{
  "norm_eps": 1e-06,
  "rope_fraction": 1.0,
  "qk_norm": false,
  "tie_embeddings": true,
  "init": "normal",
  "init_std_down": 0.00306,
  "lr_mult_qkv": 0.5,
  "seq_len": 512,
  "dataset": "wikipedia_en"
}
Each number is 128 + 24 x the weight over its row's rms, rounded and kept within 0 to 255. Layers, rows and columns count from 0. Numbers have three digits each. The size before them is the row's rms in percent of the matrix's.

# layer 13 attention output (transposed), 320x320, rms 0.0751, rows 38-63,102-127,166-191,230-255,293-319, columns 0-31
086:132156130114128107111149117143125093098099132140141108164108109081125089143112136138124128063139
084:133176122132073142148167128127134114157110146087113138135128129137123107125098114142130147159150
086:119110132109124121162064142120112135108147121146134141124182153134149114115060123103098139119140
078:137119115135118140140176096105123127132154141119123127168088167118126155121117122103151139115159
091:138122088109127161114099090145101126089140126104124126152139140152111145129183124127138100115117
084:122104156111145096112125139127069135133126091124124123135139128121093178139116149138089123124107
092:150104137126127164119114125149131156163127132100166124112104104162102124127157107143161137141081
089:138125107152104147115068104109132140170120128158124129073131127193141117119174099148137127126150
093:158123081159100125139114106108067089136170159119133138146150111135101116095161090129118125112135
083:128100119133113115180147102143091114122126130164119168136132129139150160100150088108139115143112
096:147084165106141117149125099133120127109127100124126133162165142134106092132089143115143134091089
097:109145113146144120092103116119111123169094159138134118148179153104113113143152106112109123084101
092:112128131105146112117123132136166122090155108164130141095118078172130112136128152140125120141121
101:116123125129101119126100151103112132080132120122117121141109103125125129096141112134146083178104
089:113127114120103106162067150101091139125128154144136092121129114165147154116104163142114186135156
085:152105131158117124141114120139128138144140116113161129131127103117142086126167124148161127104162
079:116119114137135134121147099149145179127154117126147165113124155151109133129174127126130100100156
088:116178133140139137161113135166140118099142153156129165121118158134116185161143170111149116105108
082:128107133174134148131095105148147140136111118175155091149155122136156103110133153117131126134101
081:159144121113100096126148115128134162126119096150134135139147144119113176161123122125139118131133
095:132072151137135112132134129103123115152104129146130090138131106146132120116134126121132181122142
088:168140141118117126159166129101115066102127114102124171127130132144074144144116130121126131126084
087:144138069161093134126145130139140104103148147126139103154120119135121132114112124129133091127103
085:177132114144149107155167133123109155111153144129102110107103127151113132160157164160128146160091
073:140144124132086120156116150140108112108158118127162135140149115141090129153077126095089185144155
082:162133126153129140144149118109210136097148135114138135145113127103104133127123177136137141091151
121:126164110131122107136140087118128101124130131148132094140109137117152115154114093101179130094119
123:103159111121145151157152094134131090124137088124099130140127157129182103115140131126121127133160
119:143112085136107095130093147137099139143126138137137121103152159140141139113074144103105112088130
128:152155131078107150144178104120121111145150110155114137143081155104153177121097149137148180131128
115:148121105104140139118106068106100138113116129126127118141139130165114124127177146100130126106134
114:126106136101094144112133136117100124131113095120128124123161120117065168130122118154109149157137
115:152096164134101150142135112158108161121115109110193151136115099160112158152135053147162183145122
110:137095095151149134098081121119108117150106144173113136127105121178105096123156087170113132119156
126:162111120184122127165096123149114123173162144136116093144139116146091121126118096129152132127135
121:120114116124114117154147105135104098147127084118136181123154124114120144086137100132153107140123
125:162082120122113117143138101152118085126132094115163132140150148149127090101120115103175118103092
135:112135096130147098102156115125138144171120136150109127100131141120128125114152135117112125103097
112:130161139133134132138114141129150140143105090122097110115110040129106130131118134115143144110145
111:105106130094058116127069141085110124078151138111122122138136139149100152124131080124140099148096
107:136138136118136150153108163083136158127135130152126090090175126164165144136138160148114175107154
111:154119123148133118114127095111103140129158165134141145149107147086128111130143160132166125109143
113:122108133144142088117175102165132171107137101154117144115146133138141091127137093109135114104151
103:091134117151146132149106137147142125133149168110166133098156155110110118107148157131111131084118
112:126130104192115141155077130107126115150122146146117108141137122159101112116108153117160104131109
131:173151137133114088115163144123114166160099103130149126125099148127138167152148098124121117113135
118:170096137171129102130150117082137096166139118142100117112146116166151105117112136122111119107120
129:148118140122096136141179124093124075123156127131120143136117112106112170141103097122106123145124
108:140119096160091131142114114185130092122199117158132136155097145120128151122118126115110083124142
109:166121149109141110144149144125128127104152157121102122120138111145101164123132141137111120167077
115:149155118185110112105146150162125071093147107144153137149126122117108112140099105097077131164138
114:151130144162166130133147091124186137098143121121149131129160099086145100154104154151138134118145
121:112159110116122083135127084122130111133123142114155094135119130114137138144116103128176111083117
128:091144112093134140151159131141135122132111101115116107145136142137165124131124146130119112123126
127:152128091118097104129115141139097127115118131139134110103157138145145137092064152127112135115098
124:169153116090109161155187122116103129155141109163127128138101166091148168119084112124139179136128
115:128138076119143150114108082119133119106133130129125115147143159158104117117134135081139116118129
109:130112122113095124126140146108101118120124077121128112125174120108066166142118125141100148145138
127:163123161136094131143129124146091148128157126136178150141121109155124140174146048143169155163146
123:148117109151146112105086124144094099125134120178123163119086123176114100130124080145135122132152
123:131114107168155134130094144122099123190151159135144102161130128157107139112090116132143112130133
116:118118117141112144183162102134119074179118084137128163125160138128139144112137098124158111143101
128:160071125149107111142134111142123080124148084115148147170163129150136084102129099128162107134113
130:112135114132130116120148096110114155173103136185138117100118140129117125117159134130114140105092
126:131163134125123140170109139141134147132096105112102117126116021117113152137106136124139159106146
119:100139142096045123117071131112119148076130135119124133138119142150105140124160089109131098152084
106:107147142108153146173106156108111132111122120154115107110136114133150157114122139147122180113145
115:150102126177126124113113127146107112114187128123141152155111123080123145109142166136183125111122
130:119093125123146101106143124158138157122149093157119157123142129168134105097155069122157112116154
123:109149140168136120160111129138166115124138152126146114115170125099121091111138167114140132098114
115:131136099192116121163104116104125118163107151132112118137138116143113135119116130106140093130114
125:203141155139109102124136132115112150154117117155132134100119143130138130145145083144137099127123
125:165086146174120105159171120069131126162124132153116109112113130160157109103086133105107106106084
142:158117148130097133135162121085128083120149121114142155121132116117120174131123107133107129139131
111:136122116149095117119098122174126099108175122180128141162115139145117145115137130137114084134145
126:148102142109121083163143146122125127087167189131128135115143125137113157134113150140148128148092
122:156141128166123119098122162157114086083140127150153126146156120127108109134092127106090135154131
109:164139159160175132101154121115169127094130129126159118147150118086140094137129169141151132116151
067:128140089128113197143120138180084150092107125091091131123068113131114076107128156115117156117147
073:148140152127133140138173144149070119121134139127095113143087096118085142135169132149165153116119
076:096137147114147113165143132119151126128093109134151126127160136091045141131100143147146104115188
076:130139130180130157152132131117119119108129106097115111144109116139120141142150098123154148113083
072:158127114132126099142120118122166104181110130155151113086136119128119115142149144144151134113165
066:140116122105149074116136151109135102144153137167128139100113133123077149105115117137120119097121
060:109153099131134179102095135105105141161149157125103123133149160141094111094141150130148119143110
069:128072153114124144136106104112146168102166097171160143125138162125106132108137104129123111115097
068:160134106140136149142107111133165119115119136089159149113087114166192118163143128110116194111132
073:110113103120101103078121089101126127122123141130153138127169136112163119123124099146089108109117
075:120146129086131078066162104142099133151099120142148121119174178148122131121078120129137142104095
071:135149122149149128143101121088100115161113124110125148126188135124030122129112104152110099123158
063:170125101084113124126118148105105126097163102134121179127127132168142109127141096117110136110114
082:118137104102138094135140143112164076147171131111145108122160094109118123123125113120114074129183
091:135157112105155060117107141105177082171144120122149097109145113108081116152145142153100082092140
088:108111127123137084095147094106161103132143084149145121107148099118122105163135114162120111124171
084:150114146172102198134123105128113176122125147096120123139105158164138141160123175138136145122113
072:126126118125158120114156151152142110160132139141152118133117107113139170119167125139144104124132
069:168171091147169149155125128127166154155092140152129123111073141151089139140123127108105132096110
065:111125145174138122153129113173137148121115100101147128164158128132113141135108143122161142165119
068:130119126109141109086135080127154119145103153127096092116123105154103118162146131150108121086136
074:147124129171128155096147130127113157136119114131130145110074143118075089104153158153144156140095
069:132126099144118186145129134123111154103076110116128131151136150149149147128100111125144132175103
064:158130102165146147125124181141080141144138097128086124142132147130115133142132136140137164093103
077:141128123148156161198118142147111139112131091099111125145062148131088156140128161121150153134136
071:138109119135114150145114112121139167078124095144117135108074142136156143104133144132112141140143
075:135155102107135128146161127123126117175139123083117071115137156141126148103119156137126114102181
084:173135140115156123084133157140102100068099134100082159117112107126129108112123129132114120093129
079:154122161146095142115098105141090137115098117095133142094117126171113134133114110120153165132144
097:146125130099160152144129143126110083129122156120138124151126130129089136098106134132157148127184
087:078113131148130144105129102128153157092136059128114126167177126163139144150107103137126138111100
083:132141135122125071087127128115155147123124121158135092090134154116140127096120117117151116097157
079:085064133116113122134100115132120165098127138160123161107120115137114158129117140149131145089162
088:131111134113113185143135145115081144131149203117151122119113110119138096086154131135180118136146
082:125089110151104131118086130127157131094158072170178114118162133146159144167120076152103144127148
082:150154133155089111100108107091170095125091160118114144130100095126141122128177127129136126085088
082:111119125158101097114147105125136161139131113203150129131156128115121114102106084155145104152111
078:131150129127145120096147119137107125136092110143103132136112157126096155161093148107133121094073
079:151162156139147130136112143137135081128110129144181101160150170120137125153122120120114099113159
073:138085139092126121102151122122129085066172135165127147149156091126153149151173131111141156107107
080:102141133106091123133140108095186130111140151122127140146161095127140091143141130155126111146121
067:132132129096153109130119112117203117193138139138136103098123165148129106146139139153098116097193
082:104096102167119134109130097121176134100136089156176119111143090121121111149129111143138102123132
090:125122140144103210146120110149144098187101148078131144111113140177138137160154147123132114079094
084:087135083121159141138132110131112094150128140108116122138119073137122154144134136128165103129128
072:145116121108137146117133104119142136107077152124117140144097101132152142132139145111105128095141
087:129181116129185127154173139126138109095135145140148082156150116137096123114123132110163140149087
078:126128111142069097123135113125147133132087128156092136113113139148111099156147147144096145145154
068:146118140156100158146171100130073134112138130138134170132116144114067106097125124117140118154108
080:173151129143152149121155173091105089113107111097119091132083082141101147159125077106133102143097
080:149132128099195137138137154141078157109109095129110144103110080152142114129107135136151120163098
077:135167126101159139180139162116106123108134155092096098142109158162126144105124142121129130114146
073:125140079118071119156147087095176119081119098146122135136103130132134123123107144127117126105127
# layer 13 attention value, 64x320, rms 0.0375, rows 38-63, columns 0-31
099:108160095104129109128141114165142110131104104128108134182127125111148125131163121137145123129154
097:127174152146108114136105153106123167117113123135159134158142119142154113137110123092130145168140
101:163148116118138110180122159135172136159115115119126118136142160122088089125146110152151139071165
101:108159132114130116108126127118100150118125143121136137145121138133091131106125120097127148074105
104:135132088118161162150103129077158088125106123128137117155149134138154145118144128142115127106148
092:077098150084133108144121151143115128134119129093127144097114126124124146154150129156162105120150
095:119115113141117160113116109125116151126115101108134125145135133125133126139165122101124136164163
097:111099102119163148135081117124172110126121100109138128123131104127142150097119138125135130107116
099:138136143135147117133120069104121153093086096077152112132140119138175150142148117131111150121092
102:108121084159121184078131091108134142120117162143141116103130147120139143115112103118116132168061
107:122121161116136127158142108104137138143134133138148166137105128123114131125118139121088106129115
098:167180128108121123105105122110145098156142175129116133159168133099099119154124137173173153125130
101:113107128102135122108107139120125124110091058122124142071142127141135128133105180140143133172098
103:123120095132145126105130132145153084114140106119123148138145115135112123119076118098131100170148
097:177138127116120153098101133117143150125170142139142121118096161155133138140125125141141151133140
096:153112041131145168175142104110107165131111135115145124120122127105125097123173101073127103115143
099:118097106126131158095124142168138123112128064146114155160122116141144111146138127143120116140145
097:108150081124165151137107166164132143132146128121123137158130109109143144143128122132123118115118
097:169148230120160109088161118122211124121129131136140151170144139132115135108139118134129120107108
100:109085110113127089131125127114159108131110149153175112125127141141105141122145147141146115183117
101:115100168090127153123105113132108117140142125110127120096160093153117104127160150148116162188128
107:125132112110118127111115137079099112129114110152149125111114156101124118133137109120125117108112
092:115175129102128137138140093128121130121054124117087125159135113147155109146145131116174142142145
102:120130174139166135095116139149096146128100099138135112145154127141095119144117112177187123155131
100:162169080103125109130102190097100117123144110134083114118146129150114149146153153112130136101111
098:150130130187087142109157089171141159106135127133139159149106104109148146115124139101091145102142
# layer 13 MLP up, 1280x320, rms 0.0666, rows 0-17, columns 0-31
100:117177175154142129124112175109129104153129121099160149114138098143162109105114102161094095116122
103:130128160148114143099122102138098137198141109141117130094144114188136122168127114136106129150163
087:150109119121169123087138134118132106117140137123145138141124149118112085132088145109135143112152
103:172141182147103134141108152104068127134117094087132139164132101147137126147162125114109124129134
094:144108097149113096112137126116135143176114120105107166120117131196132153176122121137082131110138
107:085126148177138128089121147141079136176146133132151165125143149103127171138124140126096108125120
096:118154134161126142145148169143124106116078108081102116128131110147153119112100142094109121147127
106:148100125086124127087140141142154121153095119101144104150118161117135139127103132088110117138133
093:147136093119128120130158179134161139163113125109134109156115134139127135157087124138107132128116
118:132144127105118095124120174131145127140148117134198137117155131130092152154153119102131145128108
085:170098126130116131138103147093119144117130114128151112130101114113143135135133130149163132120136
098:151161110110141150148104174148090102111163129102136152167151103122148125156105100162121150114120
117:118111151114140129160176157111094080150139110125117135152153108113132138147090145115125114112126
110:141141182108134097104134126153151118151117110081134125103169129154119122157111081121138137154133
098:109120136109155095161165136117093084103134129115131147161126128125135126107095108123117137139131
108:100146103149096123112131102103144104115094114141132164108154129151117137108144113149111122088089
104:161122168108143136108133124111124161130137099136141146114144149109132145165091102137067120145189
110:135157148133135129135154155133110088168145114154096138122138123149083141112138114137140124141121
# layer 13 MLP down (transposed), 1280x320, rms 0.0657, rows 0-16, columns 0-31
099:065104133101124148113148141141124109107167088143117117147178131129149069155120096162124139101112
103:153122150126103089141168118142161126103125170125133162154128097126131140120125147121163105102133
082:153107167159098099150158143147126115131154127114128130147093109122126115129157163122124158102124
114:108173087133076118135113156127133096109125119081114118105140134120119127157113107160161112134133
087:145150163118153091119110134113109081132144127130125109155136141105116116093116117100166115142090
108:131126121126171126142077150149126119124160097117140178108100106131117055115109112171108120107104
092:136117146111115103131099131109129126124181136108134125148141131118129140138156158128122139138107
114:079121105119148167107126139125117145131114142106136141119151130134147109112140144157158188089083
095:118120144104138103093144080157117149093090069191124151125134124100162109128131111134106089114146
120:148139130122080107137141136123147131095124127191139133162119158102131164137156153093145112127119
078:138143139120153138113112132104140137142153132154124154122134144110089142115115128107107135127105
089:118076166098098078112133100107159138110094147144130114188104150123148116137125143107104118139141
108:170126147139115139130100128126087128123123142162115141140115178124131082090110119075145133158132
112:101077156128103111086139122104138151112148118118120059131159096136151155159129103136149154093119
097:087113140128148168105138129094134096121159090124123092126114105110126118144136157138121148152113
111:138104095169108092168108086121165139101153143145115118076161139101138125177142106147098108132123
106:139101101096149149137128150124143120095155155111127122078140128115116148178131143121058146117130